{"n_layer": 12, "d_model": 96, "n_head": 3, "n_kv_head": 3, "head_dim": 32, "d_mlp": 128, "vocab_size": 4096, "activation": "swiglu", "norm": "rmsnorm", "norm_place": "pre", "norm_eps": 1e-06, "positions": "rope", "rope_base": 1000000.0, "rope_fraction": 1.0, "qk_norm": false, "attn_scale": 0.177, "bias": "none", "tie_embeddings": false, "parallel_block": false, "init": "uniform", "init_std_qkv": 0.0673, "init_std_o": 0.0835, "init_std_up": 0.0963, "init_std_down": 0.0963, "optimizer": "soap_variant", "lr": 0.00851, "lr_mult_qkv": 0.5, "lr_head": 0.0143, "grad_clip": 0.5, "warmup_steps": 200, "schedule": "wsd", "decay_fraction": 1.0, "decay_shape": "linear", "final_lr_fraction": 0.05, "batch_tokens": 65536, "seq_len": 256, "doc_mask": true, "train_tokens": 146400000, "steps": 2234, "dataset": "wikipedia_en"}
Each number is 128 + 32 x the weight over its row's rms, rounded and kept within 0 to 255. Layers, rows and columns count from 0. The size above them is the row's rms in percent of the matrix's.

# layer 7 MLP down (transposed), 128x96, rms 0.0959, rows 23-46, columns 0-95
size [101  97 110  99  99  95 106 104 100 104  97 112 105  95  95  97  96  97  99  97 104  93  95  98]
[[130 156 154 161  84 119 135 148 189 127 158 137  26 146 147 155 188 169 122 115 109 183 146 122 143 152 117 115 179 136 121 147 154 128 161 176 124 115 121 156 204  67 158 161 134 101 217 149 112 127 176 146 119 134  73 154 147 150 169  93 111  88 107 126 123 124 136 111 119 210  81 120 147  85 112 104  95 133 141  98  95  78 133 115 107 136 124 123 110 118  90 157 130  76 109 128]
 [ 90 114 162  82 144 161 195 142 102 158 137 143 154 134 156 171  48  99 178 159  94 143 133 152  98 177 160 100 151  99 120 144 131 207 123 139 123  74 130 133 154 157 112 117 129 113 227 101 132 171 156 126 125 120 110  90 138 147 110 115  88 188 115 131 143 116 119 112 129  88 150 182 159  84  92 164 150 136 102  78 103 115 123 104 167 149 177 144 102 198  88 131 151 106 150 107]
 [ 83 150 146 164 122  80 169  76 146 168 132 119 120 116 120 174  77 133 124 175 155  94  77 145 112 115  91  95 149  76 143  95 161 146 141 143 111 130 134 159 128  55 143 195 111 115  69 128 148 170 150 127 100 116 161  84 100 155  92 110 122 120 168 152  84  99 138 119  61 164 123 110 188  67 179 140 106 163  55 108 163 108 139 120 125 139 138 129 103 156 105 115 166 130  61 114]
 [140 157  76  97 137 123 126 120 119 102  93 128  97 170 140 105 163 143 205 174 139 162 152 114  72 184  77 136 110 112 144 119  96 162  56 117 153  80 154 133  79 102 119  53 142 129 107 137 119 106 162 124 167 127 157 131 116 111 181 110 107 127 146 160 140 104 106 121 103 101 100 125 155 170 125  76 156 127  72  87 159 128 173  57 155 152 102 110 114 171 116 110 137  73 197  85]
 [148  87 128 132 143 152 154 133 182 119 145 179 102  80 164 139 107 193 104  94  72 115 131 130 153  80 132  88 116 158  85  37 139 123 120 144 112 115 158  96 126 112 132 120 159 161 151 134 129 171 134  96  94 139 118 171 146 179 105 151  60 111  92 117 105 113 159 186  49 169  71 121 161 135 124 131 133 102 113 145 122 106 155 191 118 157  85 132 100 161  93 157 158  96 189 105]
 [199 127 108 128 182 123 180  92 138 151 141 143 145 162 114 115 162 116  78 124 103 201 119 156 200 146  81 128  60 136 146 152 129 146 145 156  91  97  76 146 140 162 113 118 142 107 141 139 167 134 156 109 215 119 143 130  99 100  96  89 174 111 128 143 138 150 151 150 165 140 118 128  97 138  87 108 128 122 195 161 132 113 134 195 118 160  92 143 101 153 132 230 108 109 129 108]
 [127 143  98 106 149 113  91 151  70 107 100 144 101 188 137 111 130 134  83 103 166 110 160 182 125  81  71 100 185 154  89  91 132 139 121 122  94 118 184 120 137 137  88 116 129 119 178 135 133  95 108 162 141 189 105 164 200  82  98 149  92  71 131  88 129  93  89 101 134 109 214 143 106 124 156  86 107  83 141  96 146 162 150  93 108  92 141  80 154 141 160  99 167 123 136 106]
 [163 116  64 125 116 113 144 182  80 154 130 166  85 131 134  30  99 163 130 137 138 145 151 141 136 146 130 124 170 197 125 159 158 125 110 107 135 128 122 100 113 171 144 101  78 133  69  84 175 112 151 131  80  96 160 119 124 153  90 136 148 127 179 143  60 104 161 177 140  99 139 130  70 148  82 129 130 136 197 130  97  96 100 111 116  95 135 121 177  94 174 149 125 172 107  78]
 [ 48 123  80 138  95 135 138 121 152 124 123 102 106 145 142 140 120  70  80 171 117  73 164 120  95 120 129 152 128 138 137  85 164 136  85 115  89 134 147  37 140  98 106 112 109 107 144 132 122 142 133 179  92 128  89 105 101 151  88 154 139 125 147 143 118 142 134  91 118 111 115 151 177  77 121  84 220 154 159 137  39 153 166 115 188 115 121 147 156 152 170  98 169 169 101 101]
 [153 140 165 114 137  58 129 157 154 135 126 115  78 134  87 144 153 124  81 109 156  80  72 109 204 140 119 151  98 106 184 144  97 160 155 133 161 173 161 150 146 152 140 133 111 124 138 138  63 117  78 136 124 133 102 163 110 172  99  94  89  79 149 148 143 114 112 126 192 112 121 205 142  77 156 159 152 155  84 125 103 101 140 167  94 104  95 167 187  78 164  92 145 136 157  99]
 [114 132 130 206  91 104 100 111 148 171  99 142 144 148  90 141 130 100 171 113  53 169 163  85 170 108 123  69  98 175 139 132  90  99 186 151  70  94 124 102  58 152 106  94 113  72 153 126 163 121 135  73 107 121 132 121 134  55 134 147  95 140 135  63 160 112 143 131 144 151 160 133 146 108 144 147  78 113 160 135 182 145  74 108 132 171 108 108 127 136 178 161 146 112 125 101]
 [171 189 104 146 137  81 128 144 128 147 140 186 121 127 104 173 113 123 113 110  72  89 120 135 178 117 166 143 190 200 139 125 132 128 156 146  68  91 143 146 167  96  69 110 126 122 102 153 130 121 183 166 138 157 116 125  86  63 138 163 148 119 164 120 123 137  63 116 139 120 197 182  76  85 180 141 162 179 158 112 172 170  82 112 104 147 103 156 144 134 134 150 129 111 143 113]
 [133 171 118 155 162 145 113 129 181 137 175 148 118  77 115 122 143 165 131  80  89 113 107 113  98  88 149 140  80 119  92 104 196 116  76  80 173 128 135 153 159 109 126 119 170 127 139 141 109 156 162 152 117 135 126 100 112 102 180 116 195 109 142 193 110 111 145 176 115 105 165  89 216 140 102 111 106  61  97  91 133  81 131 138 166 135  80 100  62 168 136 177 120 116 117 108]
 [147 135  78  99 153 101 184 125 112 138  61  85  94  56 109 132 102 178 133 152 150 158 119 120 155  94 141 121  90  97 127 144 116 150 130  86 106 118 191 142  84 152 164 140 132  87  53 187 176  47 135 112  98  87 140 166 174 144 158 107 146 103  86 117 147 135 188 117 147 130 179 137  93 139 142 108 136 144 143 106 153  73 132 112 137 166 135 164 153 134 101 143  90  84 176 103]
 [168 130  98 130 115 122 177 120 114 114 116 166 146  79 120 123 110  88 109 169 115 182 103 170  94  93 130  98 112 117 143 150 157 103  84 149 171 138 140 108 186 180 119 117 104 108  92 136  94 138  98 131 101  75 126 129 121 198 135 143 100 148 140 133 108 190 131 103 155 103  95 134 112 100 143 108 183 122  47  68 114 139 170 142 162  73 139 134 101 232  93 133 159 156 134  66]
 [176 161 153 130 170  94 176 150 189  62 114 139  85 109 108  77 109 110 113 124 147 177 112 153 118 111 184 144 162 113 111 120 182 148 131 156 102 128 172 100  93 147 157 187 125  83  77 144 127 144 115 107 142 122  98 118 133 172 125 155  96 123  85  51  97  76 186 128 121 104 171  98 135 106 108 186  95 182 159 138 140 174 117 157 115 104 114  73 159 186 158 148 129 124 145 115]
 [114 136  91 121 132 110 104 103 116 149  79 103  95  61 156 114 126  94 128 112  78 123 107 146 147 116 186 127 115 181 143 127 121 106 124  95  85 126 180 156 129  81  82  95 186 157 155 127 138 162 193 189 140 133 109  92 132 111 172 121 126 161 100 126 117  91 133 195  61 140 162  74 139  82 125  89 145  60 174 138 134 126  85 128 134 156 179 179 192  94 153 150 109 117 135 120]
 [130 119 168  78 114 133 127 162 167 128 109 192  95 139 103 144 100 129 129 142  65 112 146 173 130  70 160 123 139 157 111 105 119 149 147 128  91 128 147 189  94  56 185 135  80 135  76 166 133 169 176 109 157  81 152 118 137 131 152 122 133  78 142  71 105 123  98 146 199 140 137 120  65 136 124 145  96 153  72 155 104 189 111 134 135 122 163 174 185 127 175 143 150 125 167 160]
 [ 93 117  88 116 225 118 168 130 132  98 109 148 201 113 157 139 128 110 127  79 130  97 133 142 106 122 107 183 132 120 145 117 146 144  99 130 113 168 146 133 199 128 134 130  95 179 115 138 202 152 199 132 196 204 142 154 115 153 124 112 175 158 137 125 165 174 128 128 109 166 156 108 111 104 175 121 127 140 108  46 126 106 120 163  89 108 138  83 105 170 132 169 160 109 118 136]
 [157 143 151 162 114 125 136 162 122 134 163 127 141 124 151 151 125  67 178 154 128 117 111 154 132 115 143 122  82  85 105 100  58  99 178 125 115 125 121 116 179 174  85 150 102 133 217 113 111 147 110 138 130 114 132 112 155 166 192  85  98 102 160  87 132 174  66 126  98 164  93 114 128 193 166  99  90  94  93 105 175  97 117 144  95 116 100 122 103 152 133 101  53 142 176 186]
 [113 150 176 188 151 154 196 119 121 137 194 112 122 122 134 102 122  72  92 129 103 165  55 122 143 129 144 174 153  73  75 166 116 167 177 111 141 131 135 124 145 159  80 125 157  86 156 159 163 104 172  69 145 104  94 171  90 175 169 166 169 134 141  82 171  90 107 149 146 135 134 142 170 122 189  97  94  98 105 126 121  98 115 146 101 130  79 104 110 152 161 152 110 104 135 159]
 [ 93 126 187 175 144 138 187  78  80  79 139 116 163 144 100 141 157 173 113 123 103 161 130 148 153 126 141 129 150 147 145 188 100 120 106 201  97  81 146 103 110 187  88 184 112  87 125 174 149 134  90 110 111 148  96 133 107 151 153 140 157 123 184 152 127  99 107 117  78 162  99 132  87  74 126 134  96 180  11 128 141 160 100 141 120 139 136  83 136 137 139 141 143 126 125 136]
 [111 150 119  99 120  98 125 204 118 147 127 113 143  88 114 123 205 127 116 177 123 124  68 129  75 140 114 184 111 181 139 103 168 168 145 101 125 171 160 148 153 185 134  92 136 139 142 143 187  89 129 172 194  88 142 111 142 136 177 142 167 107 150 117 105 145 123 157  95 187 103 112 138 159 124  90 186  61 143 139  76 154 112 123 159 169 124 108 132 127 125 171 151 158  98  66]
 [125  58 128 109 138 150 166 128 107 182 131 176 146 125 142 118 123 118  86 117  78 135 186 117 155  76 117 119 145 112 158 142 156  99  42 109 182 143 113 134 166 114 132 128  80 109 113 116 116 118 110 159 131 116 129 151 103 190 103 109 157 105 131 167 189  83 126 128 173  79 131 144 117 190 116  89  70 125 152  64 125 146 133  72 144  72 101 103 113 126  89 104 166  97 121 205]]
# layer 7 MLP gate, 128x96, rms 0.0975, rows 24-47, columns 0-95
size [107 105 111 100 108  93 100 111  98 102 104  99  99  92  99  99  87 100  99 107  93  99 100 106]
[[ 94 106  88 108 195 106 128 103 131 141  91 151 137 139 145 124 152 141  80 100 136 141 127  72 152 155  81 162 108  80 145 116  80 130 155 121 114 120 107 139  98 139 174  76  61 136 135  97 164 140  82  87 162 138 149  87 115 114 103 171 125 141  82  98 140 140 117 138 117  86 102 187 164 100 109 144 126 180 100  97  96 104 102  96 102  65 108 231 146 174 107 114 155  83  74 111]
 [135 101 147 168  53 101 149 125 125 181  95 111 119 129 104 199 152  92  86 125 119 102 181 130  81 190 108 164 126  85 167 175 140 167 102 104  69 127 146 142 100 116 111 161 114 142  82 198 192 101 109 103 112 118 190 127  85 148 138  48 144 114 130 133 109 134 138 137  84 158  96 153 148  94 114 133 171 117 105 151  89  99 131 123 136 175 133 106 128 116 108 110  77 121 181 163]
 [149 106  98  68 131 137 182 101 147 197 126 142 149  93 125 144 140  98 116 150 125 149 124 154 157  99  95 102 121 122 145 168  82 151 114 130 168 158  82 163 144  41 111 121 109 139 129 154  92 101 128 138 132 143  85  67 129  88 109 115 164  74 138 208 201 155  40 124 141 147 143 143 151  97 172 153 117 127 139 170 115 135 132 100 128 138 121 100 138 123  99  97 101  35 138 114]
 [ 93 146 177 153 176 149 138  94 115 116  80 148 143 117  89 156 186  98 123  94 121  86 154 101 100  95 128 123 101  65 159  92 155 195 125 135 133  99 168 109 106 157 124 131  91 117 144 111 114 175 120 150 157  81  74 132 148 132 105  83 124 105 127 157 136  81  51  90 112  88 114 132 131  85 162 121  85 180 165 208 120 145 150  71 184 127  93 161 132 164 107  80 101 137 129 117]
 [105 110 119 144  75 151 162  83 148 178  95 176 147  50 166 129 127 125 158 120  41 106 119 150 188  84 116  95 123  75 141 135  79 143  91  87 158 140 151 173  99 164 130 145 158 162 155 159 139 136 233 101 113 133 127 153 135  94 123 150 130 145 162 155 147  95 123  89  57 121  97 120 120 102 155 184 135 145 123  95 131  94  96 130 107 151 127  72 115 100 113 151 102 133 142 103]
 [144  82  67 147 133 137 158 147 156 150 121 186 157 175 151 107 174 112 146 125 154 119 138 139 106 161 104 126 163 154 130 174 126 118 127 185 105  75 122 147 135 110 179 110 153 131 143 148 137 150 107 139  80 159 101 200 151 108  63  77 117  65 146 117 134  94 119  98 138 161 138 123 138  61 161 135 115 118 118 215  76 123 128 182 122 132 122 194  98  79 183 126 152 137 187 131]
 [123 120 149 124 118 193 169 146 136 159 156  93 176 188 138 113  75 140 151 141 125 151 135 130  71 115 131 149 130  90 153 176 113 152  77  83 123 171 136 141 146  74 122 107 175  93 121 177 144  83  56 155 136 169  78 108 159 128 117 130 149 138 145 136 172 187 168 155 153 101 166 145 178  77 130 140  88 119 142  92 122  72 192 166 163  86 166 120 114 110 123 158 125  93 177 126]
 [176 157 143 141  94  98 142  80  87 123 121 160 154 114 101  44 140 173 105 126 201 116 136 124 145  87 118 170 126  71  61 176  74 112 133 160 144 107 119 140 128 174 114  77 159 114 143  99 105 137 165 184  53 127 149 140 161  61 133 107 123 158 181 103 132  66 113 118  67 124  99 101 129 108 118 135 121 131  90 155 139 105 135 127  97 135 173 170 135 130 164 177 109 136 131 104]
 [ 93 149 137 127 177 175 136 125  98  96 142 140 122 188 147 124 148 158 141 187 130  91 168 124 158 181 103 103 158 109 153 111 127 142 108 202 151  54 133 205  51 163  70 175  81 155  81 125 134 117  96 105  75 126  90 106  88 121 127  89 124 138 100 130 154 113 106  86 106 115 154 173 152 107 132 123 143 123 127 179 159 120 149 167 192 142 152  96 164 100 135 141 157 151 158 108]
 [124  80 121 114 127 168 107 155 161 129 135 137 152 180 177 125 106 137 105 129  59  96 113 127  96 125 147  64  89 107 154 155 122  94 125 151  99  69 122 162 165  91  83 185  90 171 134 195 120 130 130 114 141 123 102 169 181 121 120 126 132  82 135 142 147  72 175 157 126 137 121  73 176 148 143 153 160 105 179  89 170 106 173 168 160  68 166 121 186 145 104 126 140 173 142  93]
 [131  83 128 113  81 152 109 201 105 146 167 172 205 179  81 188  89 119 116  95 149 142 175 130 128 147  94 201 183 149 159 116  98 175  96 149 100  98 121 164 187 150  80  70 172 167 138 164 165 134 122 165 123 125 110 142 164 110 100  95 155  87 134 178 138 142 123 168 130 127 103 127 119 105 152 109 168 160 136 186 117 122 137  86 145 108 156 137 158 158 156 135 106 120  94 118]
 [165  85 132 106 154  94 126 111 133 123 116 100 119 173 197 135 101 194  93 147 108 175  62  75 117 142  98 135  76 113  92 201 118 167 120 121 178  80 101 184 181 109 148 157  72 143 138 136 119 139 108 134  99  85 133 106 148 169  79  95 147 135 121 162 118  76 125 128 113 116 122 162 156  93 136 195  89 148 125 121 152 129 119 165 117 153  87 121  82 150  78 102  70 120 152 152]
 [129 129 128 106 132 221 122 105 173 110 150 129 168  92 142 167  84 122 135 144 169 160 143 129  73 143  92 190  60 132 161 184 139 121 121 127 152 124 105 178 162 146 130 124 127 105 121 122 129 134 177 225 136 162  98 183 116  90 170 104 181  95 148 140 136 106 170 133 158 104 136 100 140 161 112 125 136 129  82 135 117 205 133 122 106 172  98  93 206 115 128 105 143 159 139 118]
 [ 71 189 103 156 100  74 143 112  82 130  98  95 100  99 129 138  83 124 128 142  98 132 102 120 114 115 152 141 156  76  86 162 173 131 150 157 118  94 114 133  88 121 135  82 168 100 155 163 143 115 112 151 183 105 125 138 154 148 190 131  96  92 145 173 138 138 153 118  81 150  25 131 117 138 127 126 100 135 120 112 105 168 106 117 131  41  93 116 121  67  86 116 144 199  71 122]
 [ 86 151 147 164  83 132 129  66 152 145 154 126 120 109 148 123 153 177 121 109 197 142 116 131 137 158  92 108 116 112 160 141 152 181 126 162 129  78 110 110  48 149 142 133  92 166  58  73  84 112 164  76 123 116 150 147 109 117 128  97  69 107 147 123 168 143 113 162  55  54  82 113  96 166 117  98  81  95 168  99 133 146 159 112 103 104 142 176 117  97 150 111 102 120 134 169]
 [141 153 141 127 200 132 134 141 128 108 125 116 142 166  88 128 139 111 143 111 129 176 129  83 150 132 137 190 160  56  44 124 115 150  98 162  89 140 177 136 139 209 120  89  97 123 142 198 121 171 100 113 185  98 146  59 142 125 121  88 147  77 121  70 133 152 126 164 151 157 115 119 107 113 134 139  95 112 142 117 124 102 177 116 135 164 126 129 205 144 101  68 134  98 114  93]
 [165 100 144 110 127 135 165  59 129 200 132 154 141 119  95 102 180 111  98 145  99 122 127 202  75 118  84 174 136  80 119 162  68  81 114 147 149 106 105 111 121  97 109 107 122  66 109 145 193 142 138 202 102 128 122 150 122  92 122 160 165 113 152 116 136 134 146  85 171 153 129 126 180 104  71 166 124 113  95 135 126 133 157  78 131 146 162 103 174  92  81 138 165  78 107 104]
 [ 91  91  93  73 156 121 119 136 124 173 141  97 106 112 179 104  66 144 127 129  81 138 164 117 137 147  57 110 145 164 167 115 166 171 129 125 158 111 167 130 171 164 145 131 153  98  99 128  66 151 175 200  93 152  78 142 197 170 166 128 105 154  75 112 160 174 136 175  81  93  64 122  99 116 144  96 117 114 164 114 149 112 138 113 164 109 166 127  87  88 112 159 127 115 132 135]
 [138 120  98 122 118 125 135 133 163  93  78 141 149 100 130 149  78 152 132 169 119 111 141 110 130 151 124 116 156 150 113  96  76 120 101 157 112  79 133 145 109 158  96 183 151 119 160 111  84  99 142 135  98  86  99 122 190 157 118 184  67  99 112 199 124   9 152  65 151  86 156 119 153 152 104 157 135 147 133 131  93  78 111 179 178 141  76 130 123 110 103 145 137 136  80  91]
 [104 144 165 164 127 159 123 152 112  88 142 123 107 150  88 159  95 143 169 142  80  60 120  79 164 117 163  86 168  75 115 233 231 121 116 128 118 129 146 223 137 115  72  98 118 125 104 107 128 117 131 158 178 149 119 136 129  95 108 153 116 133 142 140 130 155 164 155 109 131 116 138 125 104 123 141 111 136  78 124 130 159 137 136 113 132 150 130 124 100  98 139 134 213 140  60]
 [130 144 116 130 155 119  97 147 129 148 134 160 156  85 117 140  93 122 125 190 152 104  85  63 147  63  82 162 120 121 143 154 191 122 116 136  73 141 181 165  71  99 155 128  77 170 131 114 102 126 197 148 142 107 120 117 125 119 164  81  69  71 146 118 169 133 152 129 143 166 174  97 127 153 118 188 144 101 118 158  92 112 153  96 164 201  57 149 112 112 127 111 152 114 123 168]
 [148 131 113  83 149 186 130 164  99 152 138 148 194 121 149 127  89 108 128 141 169 131 122 143  87  91 221 141 121 126 125 112 114 144 156  75  62 118 139 121  40 158 135 119 128 113  98 152 159 105 143 127 119 108 109 138 131  79 129 136 173 110 102 140 133 110 181 150  42  54  81 172  99 139 116 141 114  53 161 140 117 111 124 108 152 114 148 117 113 106 135 136 196  85 152 159]
 [100 150 100 128  89 135 106 149 110 120  72 132 164 119 162 119 111  46 107 151 143 128 180 102 172 123  79  91 160  88 179 125 189 133 102 183 149 116 129 113 148 111  99 162  86 139 117 167  97 100  86 129 130 156 105 130 142 126 145 103 155 109 187 116 149 142 114 150  27  89 161 102 110 208 118 100 183  98 166 116 113 127 155 122 200 112 149 128 130 153 140 162  86 142 126  90]
 [123 162 166 145 103 127 117 198 184 148 141 135 113 170 165 146  90 135 150 137 144 140  68 176  99 131 151 145 192 173 181 131 112 122  92 176 100 125 164 140 124 124  81 141 134 151  92 136 186  84  99 118 140 132 119  14 123 118 147 149 166 107 121 109  81 118 194 125 127 116 106  71 124  63 129 128 137 113  99 192 171 105  92 120 140  89 173 126 135 117 118 111 128 139  91 152]]
# layer 7 MLP up, 128x96, rms 0.0949, rows 24-47, columns 0-95
size [ 98 107  99  95  97 110  95 100 105 109 111 111  95  97  97  98  94  93  98 104  92 101  95  99]
[[145 136  93 119 123 151 145 149  92 132 136 143 145  95  96  99 173 112 120 167 163  95 164  82 173 143 181 125 113 116 134 141 140 130 127 180 112 195 139  58 161 156 110 137 158 185 141 156 107  34 178 144 138 100  97  93 126 134 129 126 162 124 128  66  77 157 117 123  89 110 162 153 207  90 161 121 154 173 192 114 150 115  72 140  61 131 152 122 135 114 154 135  98 101 109 123]
 [ 97 126 126 186  71  91 149 151 156 103 109 113 121 132  87 171  70 142 108 187 152 166 103 180 149 143 122 169 175 155 121 178 131  89 154  86 131 145  88 152 142 174 141 131 110 115 149 140 140 106 186 100 123 115 123 136  88 133 148 161 155 125 123 191 135 178 106  89 172 140  94 155 170  89  82 150 191 131  48 137  47  83  92 108 115 112 139 117 124  92 123 106  99 141 119 148]
 [168  72  78 100  73 130 132 117 168 119 120 134 130 103 126 104 105 179 149  91 139 137 144 111  80 131  90 168 126  69  74 126 137 118 100 101 123 174 171 115  85 122 167  93 153 157 101 140 161  99 145  56 171 171 186 147 173 133 135 187 135 134 115 159 140 145 158  90 111 157 137 142 131 123 113  90 163 150 125 131 186 153  61  89 150  88 130  50 102  77 141 127 138 145 167 159]
 [128 105  66 159 111 132  91 121  65 158 157 124 100 152  93  82 123 157 108 133 139 177 118 155 149 110 142  78 106 125 136 207 114 156 166 103 174 120 101 161 180 109  39 124 128 127 134 146 171 138  99 121 103 106 114  99  91  96 157 160 148  90 151  73 107 131 179 113  88 153  98 154 153  98 122 112 156  89 189 135 164 164 102 143  87 110 180 147 193  91  99 107 164 124 114 160]
 [138  85 156  51 169 156  87 117 116 140 108 148  77 140 123  95  84 121  88 140  58 112 198 121  85  70 134  98 124  78 144 119 141 108 121 124  85 140  86 104 126 183  97  70 109 137  80  95 123 118 136 156 140 158 155 130 102 155  85 154 153  83 104  91 172 151 137 124 170 101 183 160 137 129 137 119 105  61 113  59 162 142 103  90 129 119  97 133 167 175 117 156 153 118 147 154]
 [106 133 144 158  95 140 118 126 133  76 131  88  93 132 100 124 147 120 167 186 171  90 207 158 169 153 159 137 142 133 148 127  96 130 163 156  98 139 109  56  75 155 111 140 124 118 145 119 136 106 158 169 142 179 158 118 168 105  95  85 121 130 117  75  97  99 106  84  84 142 170 125  71 104 124 136  71  80 131 122  64 178  89  90  69 144 105 163  94 106 140  80 172 154 110 108]
 [ 50 125 114 123 100 183  98 102 114 108 164 157 157 161  85 134 161  80 157 187 127 118 154 187 141 165 166  61 182 152 172 138 161 102 158 126 174 118  99 169 158 151 145 125 152  92 123 162  70  97 109  86  84  88 143 201 126 128 118 125 108 179 102 166 120 165  96 125 155  99 155 169 148 135 108  98 150 141 123 185 112 139 112 146 100 155 142 148  96 134 132 117 132 131 112  56]
 [102 124 142 199 110  63 138 164 168 185 120 118 156 170 156  74 117 153 150 129 128 149 179  89  96 138  85  80 181 128 110 191 148 106 129 139 148 144 111 143 132  59  84 134 186 114 128  80 137 134 160 162  87 146 130 141 113 170 139 117 111 140 141 115 143 162 117 141 124 104 144 156 152 113 133 162 160  78 170 130  93 112 210 129  50 160 143 139 154 107  78 126 107  78 101  96]
 [147  60 112 160 145  82 113 160 156  91 105 138 132  78 135 127 145 129 148 104 206 155 149  84 139 140 117 138 149 149  97 134 119 206 115 156 183 124 155 106 124 145 134 115  78  87 130 131 158 168  94 185  54 152 159 169 112 188 140 104 134 132 119 151 142  78 110 102 110  83 193 123 108 180 191 139 138  89 126 153 116 123 155 111 123 125 146 173  98 173  66 122 150 123 166 160]
 [132 136  53 121 117 217 149 148 111  93 179 120  91  91 124 126  91 153 173 165 146  61 163 112 106 120 127 115 139 132 113 142 148 140 121 119 133 142 133  52 110  74 139 130 161 108 129 121 143  90  80  85  98 114 126 105 148 140 138 190  83 136 152 142  69 150  79 141 147 158 172 111 116 159 141 151 151 139 111 117 117 127 134 157  80 141  49  97  94 160 138 130 203 102  90  67]
 [ 76 110 127  82 168 141 139 141 128 119 168 159  60  90 152 150 168 148 166  94 145  70  67 147  44 135 160 131  89 105 165 154  82 173 160  60 133 148 147 136 106 117 112  80 106 104 139 149 175  91 134 113 138  88 108  85 123 122 149 181 142 139  94 129 124 111 108 123 153 174 138 167 144  78  73 158 150  95  86 113 128  90  96 177 102  94 153 162 109 127 177 132  96 144 142 107]
 [ 83 135 111 126 126  84 122 111  97 119  56 104  89 103 128 109  83 145  99 176 172 119 114 197 149 131 122 160  91 189 107 168 123 117 121 156 105 116  92 161 145 188 121 116 126 144 135 152  96 121 189 129  97  84 160 140 137 160 120 137 202 157 191 128 124 115 104 113  88  80 105 176 135  64  80 134 125 160 155  74 125 104 110 113 161 114 105 144 122  48 144 132  87 111  74 117]
 [143  50 104 134  99 136 158 133 132 125 102 113 100 121  82 125 114 160 162 143 114  75 139 194 177 158  72 138 116  92 117 163  53 140 181 162 156 105 166 114 167 162  92 101  93 153 134 113 133 132  87 127 140  90 106 123  69  84 133 107 144 138 120 148 140 148 134  68 164 112 180 113 179 144 118 144 149  90 177  92 136  79 114 125 176 168 205 114  74 168 131 139 121 162 121 126]
 [141 146 149  94 124  58  94 159 120 120 137  82 161 116 123  92 128 143 147 176 116 164 191 181 100 111 143 147 150 101 155 108 206 159 170 161  92 136  71 110 164 156 100  94  81 107 163 129 130 173 144 138 164 125 103 110 209  79  93 170 175 120 134 107 108 103 144  67 154 128 156  92 150 109 189 110 135 130 163 140 147 198 156 100 129 105 184 152 130 132 116 145 124  93 130 115]
 [136  99  79  91 102 144 142 135 164 115 194  99 132 160 108 118 208 105 133 121 113 112  83 143 108 178  91 199 125 114 137 135  77 139 127 120 173 159 144 138 112 124 101  75 147 183 101 147 143 136 154 160 178 204 184 109 139 180 140 113 151 100 122 153 139 114  89 147 136 201 118  90 138 156 110  78 148 155 169  50 159 162 104 161 101 165 136 125 108 140 132 173 111  97 141 130]
 [ 73 169 133  84 139 108 104 169  96 188  91  73  95 128 132 115 163 125 148 100 155  66 104 128 138  90 118  73 104 168 132 106 138 129  92 182 116 156 145 132  99 115  91 149  71 139 112 192  99 197 112 125 139 107  84 154 141  97  60 140 147 140 186 125  86 118 141 123 120 103 130 124 108 149 124  88 209 114 138 162 105 113 147  80 139  95 157 113 106 153 110  54  77 113 131 140]
 [111  94 182 104 125  84 171  88  87  58  86 127 124 157 116 183 121 146 159 156 133 155 143 150 200 164 119 128 122 172 127 103 171 127 142 176 118  36 152 143  99 127 116 163  62 140 105 166 119 193 122 108 107 120  80 113 138 111  99  91 144 165 153 142 138 129  96 118  69 122  76 149 107 151 127 141  52 124 111  96 136 120  94 113 144 173 159 121 110 148 162 188 108 123 130  99]
 [152 145 105 138 133 112  74 176 114 188 167 144 127 176 113 119 135 117 143  86 180 176 186 151 159 168 107 135 176 113 159 109  76 153 157 108 122 108 121 144 200 202 167  75  83 132 143 138 134  96 146 123 143 103 142 105  94 104 129 105 146  56 134 107 123 135 207 103 133 199  94 170 121 110 144 115 115 130 126 130 142 131 108  90  90 122  78 155 105 194 138 104 131 139  92 170]
 [185 145 131 130 105 142 100  95 143 109 114 142  88 123  94  61 126 104 133  94 126  93 159 137 150 104 169 174 143 179 119 149 183 100 116 112 176 138 123  57 126 159 135 164 152 117 160 138 131 144 117 172 172 212  80  86 161 182 139 140 115 140 144 151  71 130 184 116 174 111 120 164 131 159 142 122 128 150 183 128  88 138 161 185 109 156 202 139 113 158 122  66  88 142 117 110]
 [145 178 116 113 151 115 116 140 142 171 175 118 176 131  89 118 172 151 120 144 174 107 107 151 120 129 133 114  77 137  94 145 134 141 117 129 104 167 113 145  95 136 169 167 105 127 119 152  90 144 139 185 119 183  88  83 146  93 142  99 102 112 160 146 199 143 163 107 156 135 107 190 168  72 131  59 123 159 143 124 183  65 146 127 121  96 195 133 109 169 158 152 128 141 212 187]
 [107 133 119  90 102 153  72 196 106 130 164  94  98 142 113  84  89 129 151  80  80 134 114 105 115 153  92 131 145 160 108 132 112 133 105 124 163 114 134 134 136 110 199  91 107 128 130  71 145  90 140  50 186 162 144 121 104 120 153 176 157 184 162  99  64 144 170 197 157 126 148 102  98 110  96  98 178 105 131 122 160 126 177 152 102  83 134  86  94  79 146 106 128 138 116  79]
 [105 100 144 112  98  82  92 115 111 138 134  44 157 120 127 152 135  77  89 138 126  96 159 149 135 134 110  80 123 126 127 145 108 106 181  86  60 174 126 145 131 144 115 152 136 133 184  86 120  73 154 169 140 144  36 159 128 139 129  61 140 132 133 115  85 151  96 104 105 138 125 142 194 215 142 149 150 165 130 163 158 140 139  81  78 141 129 111 129 148  95  96 146 128  73  84]
 [151 150 110 108 140 137 177  75 124 115  85 163 146 127 163 137 116 101 148 153 129 170 157 171 185 146 120 172 147 135 189 126 127 156 179 152 134  84 189 151 107 169 123 100 168 141 116 156 132 102  93  72 127  97 113 105 132  89  78 157 166 158  54 234 116 103 147 124 129 147 109 156 110  97 130 142 114 135 145 152  94 119 101 112  74 107 150  81 139  78 164 144  58 123 104 109]
 [126 154 141  94 148 114 143 146 119 128 117  82 109 118  99 180 131 128 137 140 136 123 124 175 117 184 166 115 161 145 128 160 184 141 100 109  42 170 144 100 145 127 172  66 121 118 121 113 124 104 133 150  76 100  99 128 160 139 153  93 127  68  32 138 138 124 128 140 121 138 145  99 107  83  73 149  62  96  95 198 118 102 146  84  70  75 118 133 162 195 155 132 143 152 107  96]]